Part of a small language model's weights: MLP 1024 ReLU, LayerNorm before each block.
Each number is 500 + 25 x the weight over its row's rms, rounded and kept within 0 to 999. Layers, rows and columns count from 0. Numbers have three digits each. The size before them is the row's rms in percent of the matrix's.

# layer 11 attention key, 256x256, rms 0.0497, rows 105-127, columns 0-127
099:507542501500487503497482572494438494475512475498534493524511481480444495490537478500515518506479546497454531493489538464481513505513522480483450494482508491478477514483498498462428506521493479478469529468514483490516515501505475532534512489538497507464522500474478520456467501476439474492453477493473508487528498483518536517508535488473549511527511544459531506451533518520475531547485
097:466481485485504544465483519532493523490447493475540504541504501514509509495485473497504534497469480515477483492529540523500450534469496510471522507503494520483479500498495554473461508534474478455455484496566480512481475461464468506506467463503502523506513488496507481447500467530493454514476496526514495528537492502506562508509533478509517536501533480449543493497524543497521515516492
074:487491483525511456484521512495495472488501543499473478536507480492505481549584478478550513482520539493520499465513521472481492460510510480491480507521507521486545490502471445520504518525498506512489532460473476522517519545545513513490534529486454484502515508495497544439489497520468510548469478473497513507508508486520460492490525486511551500490527528499498464460518468517471463507487
073:486464456506469463454504480462544503536486522495459478511498495515546491517521530505493482529540493465532516482517490451459544484495507469498498499498521508526562486496504465521537495492481482515500511489448454487486489560527507481463523515478477492524524507511496533485533512545505505519544493519512477507491514506504459475479514490499475490488498495514477489489480436491507437475492
104:500505459525488489471483491464528500453488459522534525472503500523504528520474458541510467514476514482493471514493563500491498510475490497481573525506491525504502459482497478503510515507491504482476532514526481468503476463520492497499485464489503581493506485465464514539476473538521493451514448546493480497508503460536480516530511487492439511531527480514475513514502498507528524518572
082:488497536478528561547515508515463496474490517515527507490508493477462524481530510482504502450487464559468524509492492531506492531535512565491477465473508527491456496495479544433466541495524511549493527502543523479487507523459514509527488492539518508460445483482496448507511534458487484488453513482514489472505494499517526520525498458550533508516497512505506471500533513493469501517467
106:561510495472513470455505548526447495530520503476516510536505535453467478515537533462521500481500496478493507465523483486517524501458518465450481548506517501502515556533493492496486424493553453478475470459515507568488505483463543472519499502486468481546463495514472493515482494499453530511475477500477558537514489536529476505516500499524483469537530513483531538419498475503505507522475
071:522535501497502475490503511488485521482477464505521489532509488504518456551513514476543491532529571485480507462531527491479535481501531427497525452494521491468524527503498471524487496496482457481475462481477463514543546539493491495476512479448453450509537530492488550447481480508458527534457486440498541507511493514515469496488516502479530497491473492475525497477488486486498457523473
114:451473507494529564490500515497477503487446539499482533501505481482503476485490473457487489526540521509530516556498533484511460491507477526517459485481490522509459461516493503442500468508483526522512525502496500500507467505487533496474549511520491497513526487470500480487515493469481510492516542473500488553492493497471518489503511477504536473490521504506520447503485470468490511519475
088:482480487516537528527528479503516490492531505527511546492500528546496541468496487500481481450468481521524487528481516493507481489487479544530496490496462528520506440535484527499539578513499515537468519519531517473489470501474478534513503500537515549477496489514492464500512484494518485460515479505488493473518485439485524488507518474539487532499515480534475506559483534502484536508535
104:493531489542465462476462498498506506524471533492487492529492537474466470561524500487475516495511476489515464471468497473484486476488488470451511542506498493509549520496524486550531511474539510454483519495482506483485481457495520501517521499505500538495527495526484522512466487510498535508558468500472517543524499511505513520484517495492496470463528507516487541498504503534534511525516
097:537515500485532478494502510494434482477542494526525493503514517504493481514528500457543484496495537503467511439514526511483513497516545467476508466557522497493515500459528539479477520493540506502468508496511498531509541513474509552486506469476479469488489515465450523485479497503441508493447452484477525472483489510529502498491512492500500502535565496471520514484518510528493510591502
107:483535508478488519478481501505484521510541485460522527503495521532484495511515482495486491505539504521480505512479533437519504478445491494505488536514445472506511494485488500502477508520467518514473548442533540562527524480506488495521510473525505536505540478476524468539467513517494455471502469508496513512557463490527538510547508496543478489512543532527492530487490530516482525487537
075:502538512545482465510521517507505525492493495519487456533508498504517455556464528499525512507523556466490506473515502487494511487492500447464499487504517490499532504479517508519489478481503466460489461484473489483533518537502507486458516500448460472496531497451501581473511489487508491541480467473509511508487485503492483486504516483483483478498480524492488497478521498521482470516477
095:536523457521504453512505493445462477495514495532542502510513496508495488516525480462564494528478567484496453465509531492477505505480500454445543515552488499482524493454489486480506465513508528509457533501502489509538536488478544526495499492467500496489490512461505509497460464532459498486493454517479535453509497488534477516494551502485493502505520510495511551479498498538509525562498
102:540535504497537484497523507495481499457526478514489449504518486515473467486449521492529464529458565476492503512510508521475510456527546485509485456532514507517519451473507527487473528463507533506499523504525471449513515527498452512475507500509507511485514515536485533468535512479517486467499452531487523462474463480491476499488513497507539484498516497474503495529500490522498553511510
106:558549484452482486478493542518442495507527456484518489508528518477484488506522505494502523481507493553471513464538507480529523506493504452503479490540516496495486510472520533488462498485529443439499499484492497547486553496471465523501477489474516474494526489501469529513478522459481490513474482491487495483524512515544504512538472512525432501507535520471505505438522515525478457549484
078:504496492524485442484529506499494500506495483490499472527513498537558477508504530522540501499491532448512490455509504458471526511507518456499530490472496490500525514506508451519528467496508460498490471479457488528532507530533508470493498528458445463526472500474525534468507510551500510525475478481485516510493525508517449483468522534455490516527483499515507488495496462478499463487479
099:520463456472486484494497485502546498505520466514490546453482504512505513497494511540458467514489484488510479518496483485495509499456483532493523518478504509542461444493493463512544497485471507520531530548495525482515482493510497478503495530518547559489484485483515458546477503509533486465553517539526505496487501484513488530472486501506414514515501483545498501516514477478523526482522
102:517515453519496512479474545516488490511493532479536508491521493509467480521559473471526490452511545495504469455525496504468527526479493490446544537497504501483503562446485464487512432514544512521479549459505494561496512486454494497563499497490506527475449464495514495515524498550501483468475461521529542503518485534575507530509520488515500484494503497534504538475514498542483517515496
092:551550510483479498506507512508459464479544447494558481523507498517450513504513515498535501496430535488443508481514511514496483502516520469459489498506492490485518504475495543502466520493515489463495492503518488524521540453478481527518460490523537526477468507497486484486488481523488491491479463524484515440520479490542518520523494509501482516538514496484524545476507555536519542518516
087:550476493434467514484500514521484495523506480489523554458481500503481497474515489487490500501500492505489500488529483542522485519476513532484499552468500506507447547476510485440526448492534525524496494530508511578488492471437492473519493502517515508504444474483514418558475508471493475498512521509512514531513497533521521532480480512484490502564523486515530505462489490496517531504480
101:497467530516507508514540480472463455527480556515501494507521478488516525479582493473531518506470499492538514479509516492476527521526517528502476497477510510481487516497479505462504489533500519549501513470500489488479470520487551503492529510522477480520461515488496463474481509494446518512505532491452494507487501523481488485503523493477565496469468500455529495510479464507458483510483
# layer 11 attention query, 256x256, rms 0.0488, rows 106-127, columns 0-127
102:460519483511472561501516497475519509493504509465494454529498475491497514506457469483501510476518519525433489532485523485513508440515482530494537503509487490491532520487519493490457515492472510464493463537527491464528492491521482531511481527466496485460500511508513556544546475486495437488500491503532483508520546544501521495547535532487506503491523500444466508525573516501474530527476
080:526479495523502486504471519495503461478490519509461461549525443506461470536569557489463499488515518501482490449478525457473502495528527504516485486520541488474532478542427524499509493514508476485500525514528504531497491520460501495495515464478502493502553539526521485490493475495472508492436481488531518482507533466536461532495528496499524498463493498485519472489557485527491476502550
082:519479511487499492525484536495492511467472545528485505524508481525509531501526481516520460469481486487534526466525508496536492512494494488470527507493512542523546473470481504513495538498484523498462527505503535519441465501488494464516512512450482498468506508494490521495490539480529518494481519481476494491532441520546488526493489486466493490477510505520474445536519471506466473514546
106:461501476468522526500519544494527497508489510491528521484458484487466527490462504539522470468494464519494487540498555489502472525510537497512499509478427473485526511521530461460501527491533518488481509480478508477527482468512452522501485473451481530498494432504506534518504500512481468525523467530481493490456476512514510494514496467489488540480498478521498519518506467491459540513528
081:503476473549490471482526488468529519524495526475481465488519498440526477463528526480492529465528519546475491490487487502468476493528530526522497533566531478470485514501469550504529491540509471496508522471537482465510511489511514480499473474531548455494539493505506509460492490477511484537482480529549451512490536492512509472496537538514482477510496512490494479468499516482507482498457
102:513529500468535454495502489503505510510520470492500527485474475539512484524538504462490505509485468494470512509487477484514535527493468488464501531447513495538501548503496446488513516464523490503509524479532506545533494506501497467509491445470474482492518537490521478494479497533527510492478483446524508497502569522493492521513529485502474501492498480465465540509518505515531517482526
079:517504494464472483518478504468521537474511532459450493523498504552524446537499553447495515419494484512506504485505451510516509532526495502481522481514527519463521524517526506530483496533494477497461515507561477511491524472493527444480506499510454484533538510522533472471506511486468477478500494471490516467491544528503487545488518497485515514493512443515490537543507530503521525456513
098:471478502507488495521513501499506503477455478500509466500511528507474470501507486485489494497540493539506517494486541505479489475459482513531466519502535492482486482538466537469489462559511512513497537517521535475519490532530465523493514485514502452461467507505469486506500465496526481518503516476511473535540511510504479510536473480518498532515488535481509477514486488465557452497515
093:442522509536490546464492515491495477513506483505522477529524535506499570508535474486500520510512503528468472481476556497504474447488519531521491503505478500521535467537513504508508532510481525504458501516497518485474455518522474540493460525502560497453485513524479564499523449499494490507534460534504460494527478490486522479501492515537498491504494531487469496507533488487503481537509
104:473493513526474474519449523488526497493488470484518504516523466536502518517500505514476470516476499444528525489502520412534538582482483496446478496506511533542455465542520470499492520469512534506513499489473506533511436546510475520524515487471468526531511528493486489538498499503467475522515492501495505502537472503528500487507530480509465520490516526454533547494483508511513483493550
094:490530512515464491472471462472497486499537517479506488488495449469531501478503483461471570500485508508441503494513483471524500519550514472459521486546495479475544491503490488500536529511497512507524510477538471519517498446504500439517467458477496471495563488490533469506521480531497480512480475508531469511483535488476514521470539480483512508527486487487494512499537521518511501457499
107:483514472489528527486510500516477464525494476508498520514522505517503509549517531493494464513507476554520459469441527484477550500453486517524469513488460486508511535492545502477493543503486498527479519523498553493538476519460468546490489454480479509499529516497480534513496490494504445487520487511502485539512541490489528482523481476507465460499509503455470493521517513477492523509523
082:509513523450484509526473502476514499449470526483458494521464516543505443504485562486487499483497480479509522494505496487517478551540492508506448500474491517487481560463493511491517497561512495532485505502562496513505505489483508473464498469498484510547521481492497501526510548518466502469502482478486499508502490508522493537492484482462475489482515493501488491521509517523507533455532
102:491523503482504521494463512478499461516518512475516493488497456482490520500489486500529540507449502497487452462497492490515493527551515461468527502507444459495547522514491515511514517467495501495522527459547470507521499445509513481495505461468498528468539487495527505523523517533481459527497514525530491512488535510493501493453526494483474518467478489498478557511541511546488525495508
101:514518533513484522498483490480482487492516483494463475487463507541485511482516482478495521505512506530469487470512513480536486474502475502507500483527508535500507497506498525499523493530542543522499501522553445496504487447510497491502468527527487460514522477468554470536541460522470476508515515521491485475458481494493514533471506457524552505541515511519477504483519485510491514443478
101:531521470490532471493505495482526499511521490512494494508485465507554477481536570502460510494524508497459524470485522494482540523487477472462521493527498476503496523436483487480465549532478491520502482525489496528504514545476512489538481448535491490554538539508526444509483482564528517481454486465496496539498518494474523505510533467484518504536515492443498501503501512532505527500512
091:531528511449519482515520532513503501465490534509464548497495531545508488509530520510525523517503476478501485518499472520507482537552525522509548500459491520489523545507508457537553490481499500518482482465502480519477538532474495475507501485454459521476515481501526508499464516478459545472477495458483542460467528504516466523465506522476498490461503444547488484486457474528455524491494
100:485516495485499490512498547512504500479496453529525562510458516510486526495496470535516473539508476479506450520490498507455462495441498503476550527457466451507512484485501487487487511468484519509510479460462557488470494497512495515493503501486506509477443519496469501485477502500516533509523508554494509506488452498486524473493447479495466509481491487525497473510496468525502485532490
098:533502471494494509479467511516518506507502524498528470495503464475490496524495473479530506514467516519486480502503483466499533533533528503425530490510504459491529531498493479507530499450482511492503528453506467514539496478479501470525521450462514522454536489532565531509512529523501498506503482488550492540517533502516489515479551507460479463478502463454462487511480513500467534497497
096:491570513497524533494487484468500451521516515467529511485485470498510516505501495501507527480486504473440481515484470488493519492551487484480491503502442478493523540482542491510492534472526492504538466514503432500548527466488514475491479495524489495496537487482519491502510469514495472521505477541517468482443552479477527477451496485487500476495486488523481529476544507527513552503476
089:500527495503501470520545478524507520518483486498530519463518495451515507489469453497526548534501494537470466533485480523489537484491495479445552547510506454522510524491511486498517501482482497481504502479534508493532506475537514456520471475460505475451505493538517467496501498479549528533546525479540504563495545517476518505485506521501479498502475481472466499481518507471481472510437
092:513482533557540455482509461469485499512476546491514467488567482494510540485586468529544517499488472507524493493516470469521496495462478484500507528493553509514534487559465533508537501522517498513493516485529495506464486482508471468528504481478487476469498488488499482480484488441507503535439543503509496473507505502518442467510545524477490523513493513540509491494505521511530474500474
# layer 11 attention value, 256x256, rms 0.0372, rows 96-127, columns 0-127
095:510476549496479497507446485542508488499534513479542495516478515500499459537520520498535524468496489486565528475505514499508506495523501491499509475521532508529475487490514563469511473524450488560522472519486547466477493465485529492492554497459529505505494469499519465493518537512439501464506492487494516473499513481548518520516522489460513507476461485550473444468504510517549519536473
103:523545525509534456528436493527484531506506544430467481503490487507504454500520519551536511507490479464515488521498515484502486517514554529498490515523526476551486476453540471470515495496507501487516547485518494456478523517523436495470497521497488520492499528520462493530489523523515473458507459493467497516471496516483517484490471534513471475464529486526479515501464487499505542494511
097:507492480521499519496464516479493490488500499486513499468465478463469538479480488494446533477507478506501520534524489473501566505548500488482500512520507520468454491502486491505522477518470504525473468540455531498502535454465452465517523487516520460486479529496511493455486505465500510492497544479538474520514523508512488523506514471473486460496498491480518473452502501533458510500522
103:486449549488523485500482528488514476524465515485487522495490521509559459496490497504504501457533553469469495475524493492509491530465507562483499505506543532450535514526518522486457475557528466504491523501510478539457514507496512463524548515517501504477512496463479492500522461481489500533497468490498477505492525497467484522496481489545545482499537494482533511496453462516472509476476
106:501493508488533540491462515505527489523483491471508539524491489511481463502538510496513477498553527503525511479493521544490466510433458500527484515495515477495501490551489506531487504541501473540504471492524485508525511460483482519558475497529537502481477509504483490513533491516471488539500475462547523518546530442509481492510516500461509478533494508514493485486514508517482495519450
102:476512501496455493464534503475543493522512494503529501517484513485484452529533500519465480501507537558491479493479532543492525504479513460498483476508490487449487544547506541518489489531535519530524467465531458516506519503505554496490526525493476528524492514481489528502543461538497485507536505487578470500529544517496485528479510508491489506499503476452479516490465494509493513483472
091:486474495528474498506473478492473499479514540426455491510467471499530458489478540503498495506486492514561463479515494490506520519509494503522514481514511506514485515560502481485506499535532501463490473498531515442466493471534452501517481455463491496547530485477488537503499501506493530555515500511514502495480488507528492468504487508490501527480484530535538480469499496502538528507470
096:487475495491457505469567532498489546520488474487565497512528445465487498493478492488509531516504553501481469461545491439489476488511488518486497482513488495480531503506473478508487483496466508522431513514488506520514488486522489526509504511522465523507545500550462508502455481502496475496478493510558520489508495527537492520453493531504517481486564534527520533504470481461485514537522
098:476483497446486501489564503514551517489495495491544512526475505501528485522500496472472492517528488520501480462481503471492500522518470459498500529486537472514502501478463487489504473500482548495514503462520461502494528505535516502532514445501483528509522468503555493444541521499471522494511494463514538506465524495561480541493506456519517514492483507470506452492500500523517485523498
101:487506505516494490503486471489500539548522508472508527495501484479486540469524444507490501509439506513481459492511507515478504504509528552524482494516457466522467497468504503511511555500489513506445482528502492493488476468498497447519507477451490512493481492504513470488482485505500501509504517511520526528570466489486488458513517507529465478531521514479512493465530490464491501544525
101:461510523473482502502518522504482518448492531515509508508484527516524464504502506516521487532538519451494486538520471507483508496470512479500475531515460489534509537547519539503508481456512504482456501517550470515503501503506521457499520465524493520523484496496496517463454483469510499494476465494475495511498511480515511527453499491464534488513465480472546458502492493494526470440501
100:532497474511483521485494518488514501505495514456510446496513475512423480498534539514509559501504522525529488475498485500502539490453482502525510484502501527483512490481455537533531572467491535502499471481492499469498488527485484479521467481497514505536457506484512462506520515506468473475509540468483495522539532491502473448555508489464486474521514445504491496521495452508512474488474
094:497505481546521499490493483476485486469471506519462510497503482459490500441555494483544498502471498515510473514515485504482495538490525527525527487453463521515468513528486473537479533499507509495495473470497494524491474495484510489479481480537454545554505525507520523511520505514515502492567521471533495480562495502500503514571490472501516479550472456535524497470505529496463511515484
110:508529494481509521526472506492485477504519498486456497512517465498529443485517503556498491515519454514494509465513547465495503485485553485515500511474518518519516502514448489497462475522484535511537484504519450510530516508531470513505484516496486501475465476545491499478496510520476454500489482544509569493477495496554502515492495441491464506481508514500499475479487507484482494500477
101:507514522536541470485474502497512481471481476494491450480506499478498512560518509484556506526514513519513511475473562495465528521478520518497507460486495571509514485506505477461544538475512468446412492488542449513477510527535484522505497516514509501546525531495487469533535520527492479522492499472438540474506474495532540453506491475480463574537485507518522499524494481475501506516514
099:520468517560476478522521491529478470478485510546508531536518470508520486510473484524544473482518456518472520491522504520458517530491476496502490527503473504497502494514489500519548486518465486469543479502535485511483465530538539481464527478522505539469503515499520494492519516509467489493530500514485531456484490487549453449477495433515470541518483513492481496502527520546532497497515
102:535504503466528542490517502475519506499550533493511549500501497468534477500469509550522466431512523517506493499483522441483483507468505477463451460460529499516502465511489473483485535507478476460482550489522480480515495500539497485487522478469472468496504516541524534523503516476511498514491483479520513485543512497532488473472538504507498513486482568540520540477531485526513529522519
102:497519510519503462494486508471480508514517488469488489522507505501486514541546513463497483486487512523500493503463509484478534492481476471510504473501497456469502534560489521492499503513524494493520501523488452475521487530587509478514482519478515489534528480508513512489515489485469516485509492509529578489475485491554487497474477469536530538491478481520510516517486506476482541481485
107:502534497493510471557493522496461502463501543458463472496499534516474473476499479492496546496509487501544492505522464498506501498537537476485540535575492538477461520514492451490510479513513479450494552478497519516497506466495466494500490486498481503521508475465546494486486492494518476503462500513509485514492492479520527506502520501470526464501506521543568543469490506530516517498564
096:513496522507478500504464499495469562500473499493517436453470485500510494549498488529482509513467493505544519499538478498532492505554491501470467525533485475495511489468527485495503484462448500487484506519444539478545518514464501507527521499518465474447496472517497487489466469548501487500480494514506493476470564477507528496511489490512499466458563487513518495503473519556536491504498
098:527510499468475489453515516499512480562505512488496490493532489521483514502474495498503528494493514515517506516530496467538485484460427554502539519541515472487483511498542533479513485477490492520500488494452480461456504497502529465466531472507494484527517525488510526504463432522510500472486519518539524532525505482502530510517478461494516431502498505514508474466533479538479490518492
094:484520485516503480545500528479525485529535504508462515536477507504523511520479503515470506560458499474477472499478466505538511483547524485471477504480485550500493505517515521481491526512505526478498565512490519519499474496562532476526525519501501447521504490480507467465463470535455511503552501482537474482463471523484484529492486504507466529501495507497514462521456486474497475509519
092:443494470482530471487519546478524524565487482519498503505444525545523515512460475504501503524491515516495486462474486457501467509504468524465511552518505488519495545535506476536494493487463486508498510542496480467532470489490537485523475518534485549511536512495457517478522488554515505503469506471506480482466473477493460525485480504516469497516485480518519497471472518457488495547513
102:481503467487462495470464487506519501487482547467545496523510579476470504487483519527479506531534503471487520495455551515468506556474534505502517494484499446496497502468511459495507501527512529478524491488474481509446502497497492514507538504514498456517542457494507440492497519493481466503502457503511527483487471523473531507512479471506456469508527546526483540461465494514508516554545
103:483461489541511536455502456500467489532508484509508506500499480506547506484441515513511499488508473451520483518523459483512534494493449473500490478536486535487506509526524508488517562479511495460497454568496480489534491462469460493502461505529488500504473518500475456539503483478478504506501520533512485501552520491505524493486497493484462510506542499490464508544451512463522506488484
103:479510518514496477489495534517530472504463484471471504505473460516490496514514524499498506484542541534465510510488508528473478494499492471517461531473547505473467479485519526494534505502473521472517505447526511482511494465482538519500519549513487509469550466504483468471501459539524514519485526460472523503462511529493486520506533466510467510479508490472492503528454527520481457478503
099:440440492488484515508475525462516468507451482489520497510493497507485465461534505536470511472503497446501464477475480499440493513472486500479545500528489545473507521495477457518498496506481473485516554519514510496554525545457476523440420491492513538510486526502522531513515487500506482502498470504514517508528511507522521531498510515515520509515486480509508454528480471470480494488513
099:500513503448513515540498509478432474508473562500474523477453498505552500483497498482500495481458499492500506514517495486581474516485532489518498490459502464501492502465519485469479445513477522515512513516495459543451516520499532501454536510465522472505490469503499470523499472521472530506543485493478506487489490478497467536541478473533515505484486514470506529509476537509504479521453
097:522508494505565482475467501505518501499489485504505501500514502521511520465452522557489469492543519533509490507519487472466496522476453471459480500470516537526505517493523446444503487504529507508481512544550511492479513478489490501449486514481521510524506485446484508535496497466465506467451506503503488481495507525519520501480497517437525470525503552506509487512529501474529540503464
099:493495478551483462526514514499469473499547503517496483524517461517498500512498472505496507492475471519538525539498508548478506512470499498527496493508505515530482524505494487508486459493496523503537502532504486526491472467498464509524502490477512509511491481474518523493522494516517506485512525528497505500504450474526504507507514501458482522524467502476498489501565504507503539444494
093:489481486485502489482498499482494513528501477484527503471523480521496503500517464568506536494547533525486528554496459492529460501490501468469486533519512475517507482491529520488528501488475445501491529478510448513492529493523517457435516528505505504485458490483505501473498535539507486489505476500553502505567499529507514475494480475464517511472457490501545493478545514526514547563466
099:507507493526479482507479472515515509530497480551495484524515474489464495484535480509542421473473495522521506480542475511481525476491506490535480498463534545479523484474497463530511534533516516575529487511454484529510493501520548551535526491479481541523485493526512505496550464463476488506560474524481503473527519472500512520497515502458466529534476494484496512516524485499465510494484
# layer 11 attention output (transposed), 256x256, rms 0.0799, rows 96-127, columns 0-127
096:503481492459529492520502503520459505482542482482440493508481494517546506503484443496476486524532542479500507477516505513488486513456471496463471503507465521503506508480548483509478523466510512465470511534499500487528505492541513510492494497470440501528509487470491536484489535511548489496518489497512517501483482492507487506511505507520486469501516515448497493536486471528443461459485
103:491512434474521534461502513470536544510501460585525466484513485471485540511497482478470531463515516545481504507517461510449493504494487498487508470544517471452495540548450490480505521511491487513464472491491499531462511481489554467508510497487492503500502485474509536514485465477545494489456480544511458507495485523539481470506532486516510513475478519508548509513513491515470469476514
088:494491523456494466516516456565495524528479504517489531511563524513507441503493476511517492496529507489543446527485493506545489503487490512479517485499515518492509455510519471458440510473541482469513456484527507501507515517513507479480507512478511532474533471495531483490518500522484495542523457436510482496483488524478487523489480482519485470517514501486516520493498547441513468529541
093:449517491506521510510464526485505498502505490523503472477497450466450529503469492504488488493482508508555488515497525490524499479558477485487529534453490462521515496455485523515516513506487503474500492451482472486508497508490461501475474515528451537520499502513491490526486532497484536505531472516487508468478469525463519492518493488516535520536531522557464481485493557485534519514473
111:501489512467493456510541514470475472524525499488476502481515470527502522531484505493529501483491487501483531475501523518512510445524536488454466468453480524516489511505492508480546504467491522487533523549536499490455506566472503479472521502460498498499493490505508495513479537533497498460494512519444472476493486525512497501517505509529500479460480494471461484524464465451492480555514
104:469443477530499470530513565510503501508453513434502514528527468471516521529504513484496529505535513519486532499538516453513484505492480535501494524499517514498516464535490487469500518493480443504488515518497525502462447502461506533518510518542541515487493541517508495524473565466457467498501504505419500533498448515474450526498548501487476478526499495461521533501525495488484468525478
105:537518499482542455503522538477505485556481525509494518517531530478546501536505484501488528466503513460450485492495500537526494514466521490461501497490533464501508509458489529508503493540456494494524515485458499508526546443488524469473518510562543494426492500515528510474515537490473506507522510519497511469528486480489492523503521504490502482462468484483500485514497505480486526481486
099:511509501494525489507472457510515474482488516508498455511468482505498477497516520489494485499533499497498492556466488496500549499508505491491534505504536492519447483504499500502521537475538494461523512483524476504482517503504486458502467512499514517522478485480546502451550541536519472489501481523493479554462480484521511510538540425501470489456485514456500473493542501537480503499460
106:470534550490491450486484490511463513486480492500459496472533492515512453550512497520544507483544489491451525503503532496495508463513516474470512526513440480501528532536564492544498513551530487470472499564472483514497508530489473521434503517523499512537499506485466538487497473463461489533488481526457523465523461482533521467461505499546482499478486523550464498506503472516488503477502
098:519510472488463516502501482501493511464440515570496473484472504507538483501485571505492497464530476461498505511454500484529521491479452453488497494480546525530493544523522491511488477525534525476503495458484491526474508532511538484528485480516465530509481504516514491496521476500451478502500531488463540441470531487538507482492491462501481467488475499520506521565490524489528470450526
101:516497478462511494509476514528506463534499517526511483525481524471472509448506514542486497481476555537496489477498546551511461514488509532479491508499500492495471464459522491522498502525460486514514546529468520533519503463482518506519462486510499535514488426519477481526505496514507489497522499529503481485517489493525487464514514445552479515505505529524445512486496500518508535528513
100:490502477513538512531496545454532471483521499499500549495437474541535495558497502478509461501513491472509513509525502478492505506477549517464511505479479509484518496524549476488441479507528466510484543520495493551485508483485524511487522541487541513487486488511477510518527487511529491500493472545551535503494527550512494511469496482508511473526503522504510497470489514483497520422460
104:521494515438511507514504525516502534504491495453508544506500516542500503495483512529436499505496476510507506514512560456507516504449527495494509518508511500459477488470488512478493481513541479508480510534473540455482489478503462480538503539528537481503485478504514493470480486492496527480440456503471501518480518532469494471431534497469454537548490492505512514543474483509543465494531
106:490525498510518475501495494501564494489485512509492505452560502476511521559521482434538501526500519522489516509524498491535537528515487492462479520519510486484497546508545481474529539438548467451471477506494509502497474523475510560490518500484520488509498439515519510519506514462499494482487497485517469545520507536465483504532490512488506487483478503524470528498498477492497461467516
102:499551493453423515501484501523495533472481511505488530494495432488533541476469499487479533498499498494500490532507460510475497497498510501472485543531481476481461515531480487536502523537462504510543498518501553498537508490480513455487513494490515479483479471513523493495530520519502478522496477496553483502488543471500456512512527519512533458508506539488452516544473489547488537514511
099:469501554462500532470481509486526554508486511472427468492544513447500511531539504482514511518509503458483483543503516519487478469492505498501475488517508491490474473497498521502476499509533505518458511497496467484523478476487518504476527520466461510490497519519460528484498505516536526476476500516500513489532518482481521548451498580508476510458509488502505498513469494479500528515470
104:513492492565437485499520460536488484497513500541498499497458479516476522502450499470485488543498488493497497525503488545516490508470466499539526495521517496503472508527467520479513533502531494558488475503509530507501476473500483520539468532482504489480470479487488520479515508549568494527467509507455511497494519468496513496483484522517441529494475476485458487504462494474519452462468
107:518478469513548496504523503515530449481455507466464482473540491498509482492498487518524485491472526523475541505507547498467498489492522519498506525510508526502523494491465484543520489476470495469485469467513510534501506484448544510509511457547515519489481541560474528498485444514491492501501500476508494534564518547468474472507512534474469488465526472467478490507512485523517437502471
099:466485513506507512458516446517548465529513494542497505519484479471544478477518458535540486475475524471493495525486503474495505516449503501466520477463500453505481500452505458485491557505483540477474492512510501470529515525514532536473476533517534502501479492491544531512495514530497564511506522497506523494511493540465488518523473531540494528493466517483489481546529487509493472516531
099:512512503506507476467531515495476472496485481527494523515517529468527508457472516480511505490506501480458460498452509481451489519479452537510520502492510485518544544470509513512533480468519484552488487492525461512512491465542487511500519483465477484529534484465523472509523480451469495463508491487501498510509437525461483521494499501507482439476488536503548493471495507507504520523529
100:485485488509539524549501504469503513443459487494522497512497499507525498508499504501463516503533505461488491515480508521482517500526516449500516484489481555539505490499463510499508512524492521496530512483529504473532474500527476478517505496461467477482515488486522477504491580484464483537504498527484488487476510489526472476517491504491518565517501485523486517469483516457535471490471
101:533509510460512538507519495498485504515476532495478486498473512496446469480507453493505506477502529488481532479524471480466534537505488538518471444520488525528492498476521486521463525543494500488495443478496519473525502495472463477480504487478510506517515492534525523518504562515514495521461503505511510486447501514473479557494500509521468519485450503503486509524508552541527541463489
097:528476503454479505527504453509510485467510493480485527431546501549523497495496504505482480478493499472491524498535473522478505487509467469529486493500510495519513507514530536507497516469561518481512560505489491534536520489491485486520527478462506522535500455487492499541485476499477505475526467523501514481490518513478503513520489494542497503493549512502472506552493532547524547450501
101:453538545487507507518492521547529485463482494530461473454535424527538488510487491527496522492465494518495504534486484528519508480522525521492510512529500511488517542463496513461473487479493475541443494469522509466527521490526537489467427464490484495474495530496440560487486488500539468494481473533447501534497500439531498462500491517524530509500519464503504497523559516474487482489489
108:501510499469483495520536517486534506462485480529498501504503522456465518545531532476539485466485491499498492482526574518465469475493485527538500539469545518555513494498495523521493512488494500511503478494510494471503501559541531538501483485504526452481508489509505478472505535511486473480511452498492487464479514531518465471486479472451474486496498486525495477463559483480480458517512
101:494515524479456490528484481504493532515491498532528483479521494503483498501465519495417543540483494482548521467485461502508510477532522533527513491501480479504536484493477510533471498503534494521466483524498503506519467529482493484478500501499509500484490552492497491502499541450516509468527481492506472508529480499472511516459488516516485464472484447470529497492520500469505542520502
102:501546483519508475475537490524504468451567509474494500537477508490542518537503506503497467523479530529477513509511481500541509523527563512535482533448524467486477506526458537511516498506506502491510456519504524482484498450500520495545483551535491510519470489492515500498477506476498531500508463481505478512505457485506514503556506472516500500477499508526522503492514538505536508481510
098:456511502521472482522509494537518543512482478518521491528473507546498526513453499517535498509491491429498478504507496493478527492494500511521501496540493491527542516502470521507497481511473505521486486477501520496530536503518491460511468483522449515468519533521529496499483520457475522536513513462532499520533504524517538441495519509542506460528471491504463500505507487526493540475508
100:512504482545465508486500525532489505540519500534496506523508520506496535542545493488501509482497494519535501481462487530464508489478522505465478518500472489489488493476504505576498508446497484467535500486467470481493471506487536468533505511486512480456447475531504516475501452506502516536530477510488500527534511456515522490551518453532503513523449469473478505486476490507499512531526
103:513495474496486497493487474501477500520479548506498486492479519460524506481499499535482477528550469515435469481525457501531469500503532466454514459504483464515537482496484483490495531475494491449483508490503524475519478508518537524506498461522462472457513494503496524491469511512510530500441526512499530519491526517481491511507516508517500470478484490509511504483532514482552458518528
107:480519473501507512535503518493472487487483530506483480501511530511534488479544493462519479487473494485508481463461568479514540498496522526508493458492477524522493504498479465502480491487533512491525473486505526544497484502470478483525496504492518520502482522515501505546508494512482479486506502518451489519497476434500481516486506497530502520532538519506474492526490492509491467460569
104:507475532497533486474497498505470494479529510479462512499545525511542522515478521462493466446546527529473549502498507487469489479508497510464500499498536464488492524512499456468468495477480475485466528502532518453492502521517493477534506464493548492515484500451501456505527488486506534507472513525491524511481504512479464457547466514500492521537486484510498519523475520481524491508533